config = dict(
    num_hidden_layers=11,
    hidden_size=256,
    num_attention_heads=2,
    num_key_value_heads=2,
    head_dim=128,
    intermediate_size=1024,
    vocab_size=3695,
    hidden_act='tanh_gelu',
    norm='layernorm',
    norm_place='pre',
    norm_eps=1e-06,
    positions='rope',
    rope_theta=10000.0,
    rope_fraction=0.5,
    qk_norm=True,
    attn_scale=0.0884,
    bias='none',
    tie_word_embeddings=False,
    parallel_block=True,
    init='trunc',
    init_std_qkv=0.0462,
    init_std_o=0.0,
    init_std_up=0.0462,
    init_std_down=0.0,
    optimizer='soap_variant',
    learning_rate=0.00478,
    beta1=0.95,
    beta2=0.95,
    weight_decay=0.049,
    lr_head=0.00756,
    warmup_steps=34,
    schedule='wsd',
    decay_fraction=0.632,
    decay_shape='linear',
    final_lr_fraction=0.0,
    batch_tokens=[65536, 131072, 196608],
    max_seq_len=256,
    doc_mask=False,
    train_tokens=421300000,
    max_steps=3582,
    dataset='wikipedia_en',
)
Each number is 128 + 24 x the weight over its row's rms, rounded and kept within 0 to 255. Layers, rows and columns count from 0. The size above them is the row's rms in percent of the matrix's.

# layer 4 MLP down (transposed), 1024x256, rms 0.221, rows 24-76, columns 64-127
size [105  91  98  99  98 108  97  92 102  96 104 102 106 106 111 106  96 100  87  99 101 102  97 103  98  99  97  98 104  96  93 112 100  98 102  97 100 102  97  94 102  93  99 105 101 101 100 104  92  97 104 101  96]
[[170 104  88 131 134 124 119 113  85  77 165 110 144 161 124 129 130 170 144 143 150 163 171 123 137 109 115 127  82 125 126 114 141 146 116 141 136 101 101 100 119 144 120 121 137 126  97 148 134 168 155 155 154 109 150 163 143 135 117 147  77 154 114 136]
 [142 179 156 142 135  93 157 178  90  84 100 129 113 134 111 134 157 152 117 101 152 131 155 114 109 178 132 163 111 115 156 143 114 141 116 119 100 168 143  95 149 127 106 131 157 124 124  93 121 135 123 132 126 128 138 111 147 111  75  84 120 137 105 155]
 [130 140 145 118 168  83 164 114 138 112 107 124 102 130 167 129 117 159 140 108 121 124 131 118 134 134 117 122 137 126 149 139 114 162 170 138 146 145 176 148 147  97 127 122 135 106 109 130 132  85 108 151 134 112 131 157 144 137 105 129  63 134 105  93]
 [120  85 162 170 128 117 118 110 101 144 119 176 119 107 167 118 148 115 101  82 125 110 104 160 174 141  97 107 161 122  98 135  97 154 152 155 127 178 142 128 142 114  58 149 115 136 133  96 112  97 155 109 157 127  84 116 119 105 147 112 139 139 160 128]
 [109  97  95 153 178 179 120  93 141  73 117 131 111 140 160 149 170 127 151 111 112 143 121 121 163 135 172 120 121 150 122 123 141 105 109 104 146 143  90 155 153 122 128 127 112 140 119 124 113 139 105 101 118 151 141 131 165 125  84 129 148 102 106 137]
 [160 105 106 116 141 116 115 172 154 122 119 108 105 134 119 115 107 160 111 111 162 139 116 142 123  97 191 142  98 148  99 144 156 134 144 124 137 131 152 108 103 168  81 136 109 103 109 156 119 116 115 141 138 103 137 128 185 101 130 124  94 127 134 129]
 [111 166 152  95 121 156 127 114  55 107  96 104 108  72 130 120 165 123 128 121 120  96 147 124  91  98 129 114 150  90  80 120  93 166 174 143 127 143  72 121 125 146 127 118  93  92 125 145 121 135 114 104 119 122 115 148 107  98  99 137 116 145 130  80]
 [183  79 126 149 188 140 159 159 123 130  79 136 164 114 119 153 158 103 156 125 122 142  85 138 112 130 122 138  84 121 142 150 123 127 110 121 120 131 153 104 119 119 111 158 110 131 158  85 115 112 156 103 195 152  80 114 110 158 119 115 119 159 139 113]
 [112 151 121  81 139 134  87 127  66 131 145 175 148 153 104 112  97 117 108 142 134 128 118 101  99 112 120 147 103 120 131 147 159 141 114 154 112 135 187 141 133  87 112 139 155 137  93  93 105 148 136 111 121 120 151 131  87  95 126 161 108  81 138 139]
 [151 119 153 117 117 141 162 116 162 103 167 147 105 126 109 108 125  91 104 110 144 140 116 147 129 109 131 140 118 151 162 143 128 106 125  89 120 191 117  78 130 109 138 129  95 127  94 107 122 126 137 107 157 100 117 117 155 102 117 124 123 144 150 135]
 [145 146 128 141  73  81 153 153 157 163 153 128 127 154 109 118 135  98 154 154 136 120 144 103 111 125 123  73 138 135 135 131 115 159 152 136 141 136 121 153 158 142 103 128 134 117 123 111 125 115 139 154 117 156 133 115 125 147 128 123 185 105 128 149]
 [142 113 125 134 104 145 167 151 141 109 118 185 132 150 122 112 149 148  78 145 154 143 146 123  90 115 135 109 175 153 138 136 143 121 124 108 150 150 119 101 120 118  82  88 136  91 120 139 132 139 120 126 126 147 121 115 126 129 150 122 125 129 136 123]
 [116 106 121  83 103 140  97 145 165 150 133 140 132 147 142 130 109  83 131 124 136 123 118  97 117 158 116 172 147 111  91  82 124 147  93 130 126 126  80 176 124 173 128 133 192 112  99 111 124 137 122 167 154 127 100 141 112 129 129  84 131 134  90 147]
 [180  72 184  81 123 139 148 111 106 106 151 141 130 156 179  96  83  94 131 125 140 127 152  99 111 130 142 100 122 167 107 145 114 132 126 161 115 123 118 156 138 125 124 146 130 140 153 139 114 128 140 121 154 109 128 119 124 116 128 123 184 103 145 114]
 [142 120 143 177 114 149 125 160 122 158  86 104 169 124 124 152 131 173 141 193 122 167 140 120 137 181 120 136 121 180 132 104 138  69 119 101 102 143  94 119 110 122 151 107 124 118 158 132 118  98 111 113 144 137 146  93 149 144 138 126 101  92 139 156]
 [138 133 100 131 132 148 160  77 145 155 135 131 139 157 133  96 134 122 112 140 119 106 142 143 106 136 153 139 122 152 100 120 139 105 100 153 130 161 174 122  76 116  88 146 139 147 141 109 149 107 159 148 158 148 132  91 121 132 126 117 158 176 106 156]
 [146  93 160 170 122 132 106 142 154 100 134 128  78 161 132 181 109 123 107 146 128 123 120 108 104 128 137 134 100 123 114 139  93  63 121 155 166 147 107 159  90 142 158 152 129 120 135 105 121 128 121 112 120  97 117 147 194  95 149 128 180 119 139 115]
 [183  81 149 103 127 146 144 118 111 129 123 108  88  99 150 141 102 113 107 148 103 134  91 151 129  96 111 120 107 128 131 131 142 160 110 154 117 139 138 106 147 167 141 118 134 109 136 149 144 153 145 121 169  79 138 167 105 104 148 119 147 140 120 111]
 [160 135 119 156 123 129  97  81 130 122  77 176 145 152 155 175 161 202 156 158 158 144 116 128 150 141 140 105 127 137 102 101 140 150 172 146 144 123  99 140 131 133 154 113 150 178 156 168 112 104  96 109 139 118 164 166 120 164 143 143 131 102 137 122]
 [101  88  96 168 109 130 109  96 111 163 119 114 142 130 111 105  99 121 144  91  97 187 127 162 127 133 121 104 133 126 119 139 189 135 114 147 180 150 157 121 146 122 139 125 123 121 122 155 119 165 148 153  85 100 120 183 149 100 131 145 137 144  97 113]
 [129  77 127 133 100 138  94 189 130 159 110 145 101  92 131  99 168 167 117 155 134 144 138 130 132 128 132 177 132 191 123 142 142 132 110 108 111 165 133 103 134 114  68 166 130 131 103 115 136 125 101 113 104 123 130 171  96  93 118 190 115 116 145 142]
 [119  97 134 112 136 121 134 105 115 150 113 168 105 140 139 135  97 116 154 144 152 171 135 138 132 111  87 133 108 109 124 161 170 152 159 100 130 110 174  94 106 119  72 134 103 114  99 145 100 109 143 110 139 131 153 146 120  83 159 151  94 115 171 169]
 [107 107 117 125 154 155 110 116 104 124 131 117 159 135 110 124 123 120 131 142 128  95 117 130  55  80 150 109 111  99 107 154 134 133 134 149  64 113 139 140 133 123 148 117 110 113  93 121 167 159 183 100 103 125  54 137 124  93 117  76 122  96  95 137]
 [124 128 177 139 131  68  87 106 115 115 116 100 165 130 153 124 123  76 172  92 150 144 147 148 127  95 115 124  97 136  90 135 156 122  87 111 144  86 199  85 136  91  86 148 138 135 169 121 138 154 133 147 121 140 183 124 163 112 122 101 142 173 152 160]
 [135  88 133 149 138 108 141 145 119  92 138 133 101 165 135  88 133 137 131  84 125  99 134 171 139 138 110 149 122 117  96 158 132 143 112 150 106 157 107 161 126 156 111 114 123 142 137 179 145 143 104 124 169 114 118 107 139 127 146  95 122  97  95  73]
 [108 137 105 166  88 134 140 163 139 126 134 146 138 163  96 157 107 145 153 101 142  80 109 124 145 150 164 147 177 129 142 155 134 147 112 125  92 167 142 141 159 127 114 123  91 157 135  92 102 133 122 130 146 152 107 145 138 115 106  91 166 101 113 158]
 [136 121 145 124 110 121  93 152 170 172 107  77 104 138 141 116 105 132 123 127  95  96 121 127 128 123 160 117 129 142 114 173 118 112 148 118 141  87 169 122 134 154 117 128 154 128 104 127 135 101 115 140 102  88 130 127 153  97 119 135 114 121 118 132]
 [139 130 116 153 136 117 105 141 117 146 105 131 114 175 136 131 105 145 139 141 141 188 118 145 137 113 120 119 105 119 162 126 132  98 130 180 114 162 133 150  83 144 156 105 110 118 146 114  75  83 153 141 191 148 125 110 134 147 167 144 129 153 118 115]
 [141 106 147 136 136 112 119 129 146 166 114 126 129 123 103 147 116  93 119 143  96 105 138 150 145 130 138 171 127 123 147  84 140 109 116 163 170 137 153 125 101 158 144 102 164 142 123 179 124 148 163 149 142  95 135 101 139 102 133 110  72 160 108 121]
 [101 168 160 132 134 108 138 122 119 137  98 130 159 103 137 133 113 130 135 144 170 109  75 107 135 121 168 139 142 133 156 121 117 134  87 138 131 151 113 158 145 138 162 132 103 136 115 137  90 134 103 155  97 127 157 124 149 162 148 135 149 109 139 144]
 [170 115 135 104 143 136 132 166 156 131 156 138  81  92 177 132 148 116 142 141 117 136 127 134 114  97 124 122 127 126  81 140 124 126 108 121 106 124 133 145 156 106 103 120 140 117  73 147 145 143 158 136 142 126 177 163 133  74 122 109 153 142 131 116]
 [ 94 153 109 103 131 125 114 163 148  95 147 117 127 115  79 134 153 130 131 108 123 145 130 110 107 142 100  89 105 117 195  93 158 175 107 167 103 116 109  94 105 108 167  94 120 117 140 123 109 124 166  98  94 144 134 118 136 136 146 171 122 116 158 125]
 [152 127 153 121 114 148  83 146 136 121 136 119 135 100 104 135  96 120 147 139 122 108 128 136 106 152 101 144 180 103 126 133 137 170 112  93 161 138 184 113 137 140 105  95 143  98 129  99 133 133 135 160  95 128 127 102 109 176 122 146 135 102 136 142]
 [104 127 108  95 121 102 104 137 104 145 169 118 113 133 118 113 148 105 130  93 111 141  97 129 140 152 143 140 135 133 120 145 170  87  74 124 124 108 133 127 113  93 133 101 121  98 149 133 122 118 111 166  80 113 119 161 145 101 184 109 135 112 127 122]
 [122 121 148 152 173 146 155 136  87 123 131 142 141  96  86 117  92 142  90 142 166 158 202 115 117  93 138 103 121 139 115 138 127 160 148 159 136 160 123 147 115 144 146 178  96  79 138 138 123 169 131 117 122 114 141  89 133 125 129 107 178 156 170 131]
 [111  63 137 133  72 128 114 103 162 129 130 129 105 152 112  86 117 107 135 157 114 146  82 117  99  83 118  99 151 161 106 123 100 142 121 118 138 167 183 132 120  85 138 112 150  85 109 118 100 128 117 139 163 133 101 165 139 168 125 119 146 125 104 123]
 [ 94 109 146 123 113 146 124 134 125 103 172 162 116 165 149 136 142 166 142 106 112 105  93 138 125 120 136  96 147  82 121 167 128 149 148 109 118 156 102 115 129 131  74 138 150 147 128 124 135 126 155 159 106 136 136 114 126 144  99 113 123 100 120 118]
 [ 73  96 151 142 142 127 163 115 132 126 150 124 149 133 123 137 134 131 176 136 151 148 156 122 123 154 118 133  91 143 134 146 133 122 144 136 187 124 145 141 144 142 101 142 128 213 123 136 145 106 135  95  69  90 122 139 157 114 139 132  92 124 137 121]
 [121 116  81 140 118 147 100 151 140 141 148 126 151  89 146 157 109 117 113 140 116 111 122 161 146 108 143 140  96  87 140 163 128 132 140 126 114 127 107 124  94  88 130 119 119 147 139 143 132 137 142 133 133 145 132 187 116  93 141 165 162 114 100 157]
 [115 115 109 106 106 149 120 130 126 157 131 106 119  98 153 153 102 119 128 141 143 114 121 114 142 116 146 116 140 128 125 120 122  95 138 122 133 146 117 141 133 118 136 112 130 102 116 164 108 115 115 106 126 131 140 111 117 140 158 162 138 131 131 105]
 [ 94 123 109 141 104 128 163 104 148 143 118 127 115 168 150  80 133 177 131  83  79 125 115 117  98 111 129 152 138 133 101 168 122 143 121 152 158 125 148 142 144 128 166 150 135 146 135 105 159 176  95 111 137  79  95 164 132 130 112  92 114 135 103 130]
 [115 124 121 135 119 124 102 125 128 112 139 128 127 113 115 118 166 167 153 180 151 118 143 131 122 144 149 114 161 125 102 137 133 138 120 151 103 151 146 156 121 158 152 140  88 148  83 155  90 106 126 140 111  91 123 128 118 129 112 127 129 108 103 111]
 [154 135 147 194 131 134 108 144  91 114 131  81 118 151 105  84 102  78 124  89 115 131 141 106  93  95 114 112 104 101 171 135 128  98  98 147 147 108 157 140 129 174 105 142 143 142 160 108  92 125 134  95 122 158 169 150 125  94 129 127 129 134 143 116]
 [163 132 137 111 139 153 130 122  97 175 132 158 110 118 107 171 119 126 123 130 125 119  94 111 108 127 143 105 191  86  70 167 121 132  89 128  98 108 181 123 142 111 143 147 131 126 160 147 128 130 160 133  97 178 119  89 124 136 111 128 146 112 102  96]
 [101 120  87 115  66 108 140 100 132 148  85 134 152 110 152 156 101 160  95 131 121 127 146 137 128 190 115 117 127  77 102 139  97 185 146 124 147 164 144 124 131 143 123 107 149 167 136 116 127 167 133 116 156 126 165 161 131 124 132 123 117 120 102 101]
 [146  83 112 122 133 120 128 106 130 124 144 161 122 155 100  94 122 133 119 164 135 115 109 138 133 119 122 132 112 159 128 116  60  81 127 125 178 167 163 117 125 156 131 117 163 137 106 120 131 152  99 161 115 126 122 133 173  58 148  73 102 140  70 111]
 [147 122 149 131 131  95 109 128 113 151 141 103 144 116 148 140 136 157 164 125 105 107 162 149 145 104 157 125 181 141 134 124  96 115 100 141 113 215 143 124 111 112 156 102 126 126 109 144  86 172 164 178  97 135 139 143 114 141 181  94 145 116 130 113]
 [154 131 118 136  94 169 130 147 153 128 160 105  92 125 138 114 150  96 130 128 125 113 138 135 138 120 136  83  89 107 182 117 113 173 140 118 117 127 122 122 205 144  94 149  90 117 120 111 124 132 133  95 133 126 123 125 130 144 126  86 165 137 104  94]
 [124  99 132 134 118 108  80 126 138 102 173 112 121 129 124 120 106 120  87 135 111 114 145 111 108 119 133 115 142 128 147 135 122 141 138 152 191 101 159  99 131 157 125 134 116  89 147 114 178  75 151 128 132  90 139 136 123  98  87 132 100 148 153  62]
 [165 100 149 163 126 139 141 118 144 127 105 126 135 158 116 116 157 131 125 122 132 129  93 174 140 115 127 120 102 129 117 155  87  85 118 145 107 163  94 108 171 130 109 137 120 113 133 150 158 141 105  94 151 124 159 123 111 117  91  94 169  61 126 102]
 [167 165 135 138 154 156 112  76 112  80 123 124 140 110  84 117 123 128 129 110 132 101  76 172 111 114 147 150 146 113 163 113  91 104 172  95 129 152 125  83 133 102 121 114 115 121 131 155 146  99 116 147 124 129 154 162 105 121 154 125 133 149 131 113]
 [107 115 113 119 136 140  97  66 150 118 150 153 113 157 114 162 159 137 120 103 165 121 119 103 138 138 140 145 123 140 131 176 174 108 102 154 113 100  76 173 131 129 161  92 129 148 111 134 120 102 130 152 127 152 140 144 124 107 118 132  91 122 152 172]
 [125 171 139 125 153 117 147 135 180 176 115 168 103 132  77 117 136 139 189 108 112 129 109  90 142 169 133 154 137 110  95 113  71  87 152 113 120 111 139 119 127 183 143 114 118 121 101 137 128 105 143 172 104 108 138 139 133 116 113 117 107 111 100 121]]
# layer 4 MLP up, 1024x256, rms 0.215, rows 25-76, columns 64-127
size [ 98 101  96 102 102  94  95 100 110 101  92 100  99 108  98  99  98  97 100  91 100 102 104  97  95 101 102 104 101  96 102 100  98  97  93  98  96  98  93 111  96  95 108 100 104 105 105  95  93 102 111  93]
[[121 114 113 105 148 132 118 140 133 123 133 172 129  93 113 137 115 104 122 168 104  61 137 157 210 153 135 111 102 128  97 121 155 107 138 144  90 124 159 163 100 114 144 120 117 132 143 100 137  86 133 113  62  91  68 143 151 113 180 108 184 121 152 116]
 [ 99 108 114  81 105 121  92  94 108 110 144 130 149 106 126 140 130 118 122 122 150 149 157 101 137 127 118 139 131 115 138 142 176 136 124 138 128 143 154 162 103 119 171 132 130 128 148 164 132 127 168 132 131 156 111 139  83 118 149 121 145 113 147 138]
 [142 128 153 139 161 143 152 156 183 159 175 133 118 110 167 120  95  90 104 145  87 120 123 151 147  77 158 159 133 166 136 112  83 108 124 109 118 112 101 107 142 151 130  89 156 126 129 128 129 116 125 171 134 119 136 126 158 131 143 113 124 163  87 189]
 [ 98 159 138 121 101 100 110 201  76 159 130 130 119 124 109  88  95 112 129 112  95 155 156 143 176  90  84 121 138 133 127 123 125 149 108  92 116 138 126  86 133 120 126 122 140 122  98  91 161 165 132 122 122 144 111 132 151 105 149 120 109 115 158 122]
 [ 99 131 123 174 106 160  98 130 124 140 103 119 150 117 105  85 159 119 131 133  79 127 170 130 125 131 128 161 110 154 171 121 149 127 139 125 166 171  91 145 159 104 173 161 136 126 139 116 162 120 126 135  90 124 100 173  80 152 105 166 151 113 129 143]
 [138 114 135 129 146 114 127 114 165 162 175 154 113 160 108 152 120 140  93 122  76 162 136 107 141 148 146 133 168 180 126  82 171 112  95 135 129 137 130 123 166 132 145 177 166 111  73 121 108 106 161 136  95 120 106  80 136 133 112 154 148 108 130 162]
 [162 152 126 173 160 138 110 109 156 125 169  80  98  80 131 125 112 150 122 129 136 163 144 151 123 135  90 135 132 149 118 114 135 120 148  95  94  72 143 121 110 140 154  94 125  81  96 136 143 130 145 112 100 121 156 136 128 164 147 180  99 154 101 135]
 [158 130 129 185 133  98 134 161 127 126 154 146  63 134  84 143 124 174 113 134 152 116 130 175 138 165 119 110  97 171 141 140 110 119 119 143 167 144  85 112 137  91 124 165 124  93 108 118 117 125 123 138 131 106 132 122 142 152 124 156 120 181 125 140]
 [120 115  70 160 135 107 141 105 125 165 105 133  81 130 124 131 135 129  93 153 110 171 159 133 146 108 129 127 130 105 134 152  84 174 106 126  98 130 117 125 109  68 142 126 119 173 114 145 145 157 153 175 136 133 145 100 126 117 108 156 131  93 108 142]
 [136  99 149 154 156 156 134 100 127 164 125  66 160 110 114 119 115 129 121 117 167 143 120  95 115 123 128 124 135 119 107 143 148 134 128 124 124 131 139 149 159 161 122 121 147 158 102 125 166  94 135 105 122 112 134 115 103 119 126 134 146 153  45 119]
 [146 118 116 137 118 107 133 152 141 123 121 111 164 102 149 153 125 139 176 149 108 112 135 128  74 139 127 141 138 121 126 133 179 110 137 141 129 149 139 137 121 127 101 144 137 117 172  99 152  89 116 169 139 138 193 131  97 123 118 146 129 158 161 121]
 [134 133 131 118 140 166 167 130  92  99 145 132 154 114 146 125 111 170 176 148 134 136 108 121 136 150 116  87 142 158 122  99  99  95 154 150 134 143 124 108 115 154 137 120 146 155 140 154 109 148 159  99 157 118 150  98 157 133  94  94  84 119 111 145]
 [112 117 128 153 122 123 129 154 132 146 117  94 136  95  97 150 136 142  76 110 132 108 132 150  99 152 122 106 111 105 161  94 133 111 130 151 124 111  94 124 113  87 129 148 136  99 123 131 147 141 198 179 134 186 143 110 131 128 155 132  97 161 135 129]
 [137 129 164 123 170 165  94 127 103 129 124  95 149 142 135 142 113 149 101 124 144 119  89 140 144 142 198 143 162 148 104 118 141 122 121 128 148 115 157 154 127 131 114 146 116 103 110 147 130 110  49 137 127 129 168 150  69 117  98 133 151 134 104 139]
 [118 131 139 159 104 155 127 108 157 172 154  97 138 130 141 141 136 136 115 108 170 160 108 116 147  78 120 118 122 132 134  83 153 156  94  81 146 114 112  73 161 129 124 122 141 123 130 120 156 102 107 115 154 119 152 110 161 102 121 127 126 147 101 136]
 [184 101 114  83 129 105  93 107 120 185 100 114 144 138 114 155 172 107 107 158 128 100 149  95 185 140 106 112 103 109 138 132 129 108  96 134 143 161 135 120 101  75 144 156 167 158 136  97 137 116 119 164 166 151  98 115 150 174  87  86 106 129  96 100]
 [143 138 162 116 145 123 119 122 161 113 126 147 161 125 122 151 146 125 176 129  94 100 113 151 138 111 140 118 140  99 169  89 146 208 115 130 118 145 145 100 135  93 127  87 122 122 150 151 131  98 128 155 146 147 115 132 142 142 141  75 131  91 149 117]
 [131 142 116 123 116 143 126 145 129 125 158 116 146 125 104  59 110  89 144 112 136 107 125  99 104 123 141 154 138 121 149 181 152 152  89 105  84 130 143  77  74 125 114 104 129  98 107 138  96 193 168 117 161 117  62  90 124 168 157 140 132 120  95 149]
 [144 149 101 118 143 119 160 151 123  90 129  98 149  89 137  97 137 142 124 101 124 147 113 101 150 147 101 146 120 137 144 145 137 164 132 136  83 118 106 124 145 177 124 121 144 122 148 138 114 126 121 124  97 161 148 166 167 134 168  97 122  87 154 151]
 [157 130 126  66 159 152 140 129 135  92 148 139 108 138 117 123  88 116 172 125 113 124 110 114 136 146 152 114 125 121 157 130 140 106  86 151 139 136 207 153 122 110 150 122 121 152  94 142 122 123 123 167 109 138 119 136 158 139  92 116 135 122 109 147]
 [121 153 122 145 101 127 123 159 125  97 156 115 133  87  95  94 135 127 139 131 111 137 180 117 162 158 147 178 116 118 143 123 114 134 145 111 147 166  98 125  91 130 170 117  84 162 104 154 122 115 131 123  95 127 146 124 107 139 154 142 156 130 147 145]
 [145 148 164  57 143  83 133 126  95 118 107 103 163 147 132 116 120 166 140 101  95 164 125 114 151 125 109 141 115 167 152  99  93 171 163 132 119  87 180 126 130 130 115 129 137 116 181 173 101 141 114 128 128  96 110 162 128 139  92 140 129 141 119 157]
 [119 104 125 165 160 154 165  95 155 175 126 169 107 144 192 127 138 137 154 142 123 146  89 119 144 145 140 128 139 100 126 169 143 136 177 109 142 104 144 154 116 154 121 115 102 105 120 130 123 132 146 110 117 122 115  97 108 107  66 151  87 107  86 128]
 [123 155  95 136 152 104 110  98 119 130 107  97 118  89 151 134 137  82 119 132 137 143 159 115 148 133 148 102 128 143 110 135 131  95 102 143 120 150 152 117 145 177 116  84 131  72 136 128 125 122 127 161 123 104 111 103 132 114 120 151 142 107 137 126]
 [108 100 134 119 200 122 120 123 124 133  96 130 140 103 117  82 155 155 158  99 123 114 115 119 123 169  74 135 120 195  79 150 100 138 116  91  98 183 102 151 130 166 110  76 107 148  85 105 159 125 132 138  88 117 104 162 134 147 196 154 103 124 119 123]
 [ 84 104  97 143 142 139 145 131 140 151 127 106  92 177 109 135 113 104 134 159 135 146 153 141 177 136 140 175  99 126 112 127 119 107 126 141 135 104 149 114 118 114 152  99 128 117 164  95 133 130 139 175 120 126 122 130 124 139 127 121  98 101 107 101]
 [ 85 118 109 119 105 149 117  89  74 104 164 128 132 108 114 193 177 172 123 123 106 153 140 155 122 121 108 149 157 129  94 104 113 162  91 130 127 168 139 179 158 112 164 103 208 160 147 111 118 103 143 125 134 119 139 154 142 106 142 132 164 121 145 121]
 [102  89 175 161 109 146 119 144 104 153 162  98 149 162  96 112 113 119 154 159 116  87 120 131 145 129 103  62 127 170 123 174 109 126 134 132  93 114  92 143 132 121 101 129 146 118 124  67 102 105  95 136 106 156 103 146 169 127 138 117 146 141 150 132]
 [105 172 164 121 148 161 131 140  93 117 168  99 115 106 112 159 125 140 144 122 134 132 165 114 104 107 117 136 105 126 114 120  71 129 134 156 119  85 141 118 144 106 144 123 139 143 112 129 134 110 153 155  74 111 103 150 124 123 149  94 122 173  87 139]
 [131 104 152 161  94  77 142 145 117 123 109 114 160 149 109 123 142 134 104  96  95 118 165 128 156 136 130 134 108 107 132 136 109 137 184 127 135 133 111 136 119 124 103  99 125 102 173 127 129 177 131 128  98 123 126 101 111 124  98 138 131 134 139 155]
 [158 149 134 110 135 143 121  98 149 122 106 105 171 103 134  75 165 135 136  92 122 133 125 133 145 150 134 135 147 116 122 121 113 129 117 142 115 137 158 161  90 131 117 119 117 124 153  75 197 133 129 122 114 143 141 123  95 149 107  77 146 143 146 110]
 [126 156 119  97 109 101 115 120  96 165 128 128 116 154 156 139 102 113 113 112 141 143 165  70 150  95 118  97 151 120 168 116 107 129 114  80 137 126 120 104 123 109 123 153 108 136 116 148  94 116 115  60  74 153 116  92 160 119 107 124 121 130 138 150]
 [124 165 125 151 132  74 141 132  92 142 151 155  79 125 177 145 117 105  79 127 125 150 141 160  93 169 133 145 157 113 147 166 164 121  89 112 104  95 120 131 114 113 193 123 118 154 127 120 105 121 142 136 132 146 145 131 140  98 141 142 132 142 113  95]
 [ 92  90 114 130 155 156 110 125 138 157  90  82 152 121 121 138  80 141  94 130 114 118 150 115 141  93 118 131 147 130 141 110 116 124 150  93  79 120 147 117 130 111  69 166  80 130 137 123 122 146  87  96 141 150 162 135 126 148 133 128 117  88 130 144]
 [ 78 135 125 103 119 119  75 140 179 135  91 130 120 161 101 175 102 126 136 155 133 122 119  85 126 131 139 132 130 123 134 110 106 158 144 137 138 151 114 108 138 108 127 138 106 128 118 112 138 131 117 175 114 129 159 120 104 136 119 129 104 122 157 132]
 [131  87 127 106 103 129  80 134 135 136 154  83 101 110 104 114 128 146 109  95 145 111 116 127 171 104 129 145  70 125 129 167  93 109 140 132 145  88 162 142 121 140 159 131  89 145 132 137 135 182 119 126 116 152 103 119 127 123 122 158  77 109 137 172]
 [141 162 151 152 163 102 135 102 128 141  96 126 100 113 144 174 144 142 121 127 154 126 138 127 105 130 151 112 132  85 131 171 125  97 149 116 153 149 115  87 138 134 154 118 114 111 103 102 134 158 112  94 128 126 145 151 141  97 165 128 128  97 114 136]
 [139  82 131 125 164 147 140 131 136 122 137 100 151 142 146  86 117 127 126 119 148 141 116 145 135 153 155 163 133 115 153 116 139 145 127  90 154 116 111 135 129 157  92 148 139 142 118 136  96  73 154 159 153 194 114 115 165 137  67 122 154 136 123  76]
 [152 136 174 119 147 133 120 138  78 144  92 111 134 121 117 150 186 145 140 123 130 158 105 114 120  72 192 130 151 172  94 121 138 120 131 116 105 188 117 110 111 161 132 161 126 105 124 143 103 146 155 124 150 119 124 132  88 121 102  75 117 121 181 110]
 [127 127 158 123  98 163 138  94  92  60 148 116 183 136 127 107 121 129 108 128 123 145 149 100 116 144 131 119 136  71  87 138 107 128  97  84 112 145 116 127 152 173 112 134 101  89  98 121 128 122 119 124 141 183 156 131 101  90 110 118 151 149 137 109]
 [137 150  84 143 128 113 106 150 111 107 170 167 108 119 150 149 117 136 112 129 156 163  98 157 137 135 122 160 134 159 111 168 170 160 128 119 124 137 122 157 115  75 141 137 136 143 135 110 101 176 138 153  87 138 145 134 109  97 158 148 103 131 126 172]
 [123 131 151 170 145 107 110 162 128 125  98  88 102  95 154 186 106 156 139  90 147  93 136 107 133 143 129 148 104 115 143 114 181 136 144 127 110 114 121 100 148 159 129 137 180 137 138  81 112 143 134 150 135 162 134 159 135 133 141  81 189 146  87 163]
 [155 110 126 104 190 103 135 137  83 136 146 127 116  91 102 104 147 125 130 157 106 120 121 114 139 138 133 111 102  70 124 161 128  93 105  84 149 119 125 184  59 132 161 136 108 128 104 100  82 121 109 131  81 136 119  66 130 116 118 149 108  60 115 116]
 [145 131 128 145 141 137 122 131 121 102 141  89 101 137 125  85 155 149  97 121 148 116 137 109 129 142 146 142 149 120 138 123 148 128 103 120 175 144  81 130 131 153 122 143  94 145  92 174 106  80 115 161 137 188 122 110 119 124 127 108 119 118 179 130]
 [123 128 153 150 176 164 106 129 112 114 159 126 104 129 138 119  97 107 106 110  89  94 121 152 114 134 151 120 133  95 125 150  99 126 110 151 142 137 156 154 142 146 158 149 107 155 107  80 133 144  71 142 138 168 115 136 137  91 143 112 112 127  87 130]
 [150 147 152 134 115 128 107 129 156 104 112  97 165 122  93 173 110 126 165 173  88 134 115 111  96 102 132 150 124 126  86 124 170 134 112 113 134 121 115 143  73 109 124 129 166 181 114 143 139 132 144 100  94 141 154 110 159  98  91 134 106  89 144 162]
 [138 135 147 183  89 151 166 143 120 124 114 117 129 144 146 157 148 100 196 165 132 118  79 117 127 123 163 123 117 121 132 124 106 144 119 138  99 127 127 163 130 108 157 115 129 133 102 131 153 127 155 126 103 157 133 141 131 127 157 162 158 122 134 115]
 [122  99 137 155 137 137 113 127 129 127 103 138 128 152 124  88 100 113 116 141 129 119 161 157 139 156 139 129 132 167  91 101  96 111 147 148 106 163 120  65  95 120 102 114  86 122 124 127 153 149 132  99 152 155  92 124 108 154 130 157  82 122 139 163]
 [140 143 112 142  97 101 109 155 124 137 115 103  96 130 111 141 113 140 147 143 142  94  96 112 110 131 123 138 126  80 149 129 122 117 102 133 111 158 138 147  93 142 128 133 130 158 130 120 165 117 124 195 125 148 108 104 148 203  83 127 100 100 133 137]
 [166 145 139 131 162 120 138 136 127 153 133 145 115 149 122 186  82  96 135 137  85  99  99 162 141 151 101 110 178  91 111  73 130  81 139 130 156 121 114 135 118  90 131 142 132  98 127  98 127 104 164 132 110 166 116 136 146 156 132 142  98  83 104 131]
 [138 103 122  73 160  67 110  81  59  96 117 126 121  86 138 111 127 163 149 128  98 140 108  95 111 114 148 119 138 180 109 153 139 155 145  93 141 136 118 111 139 106 147 164 145 128 116 150 155 147 121 130 158 130 162 147 148 128 158 150 163 133 118 112]
 [119 153 108 126 150 158 103 138  95 145 146 101 140 138 124 164 119 185 160 128 108 170 167 120  81 114 126 137 131 114 162 124  99 136 140  87 131 104 122 155  81 105 143 148  94 122 150 170 101 144 139 100 137 133 127 202 100 120 159 127 155 121 157 110]]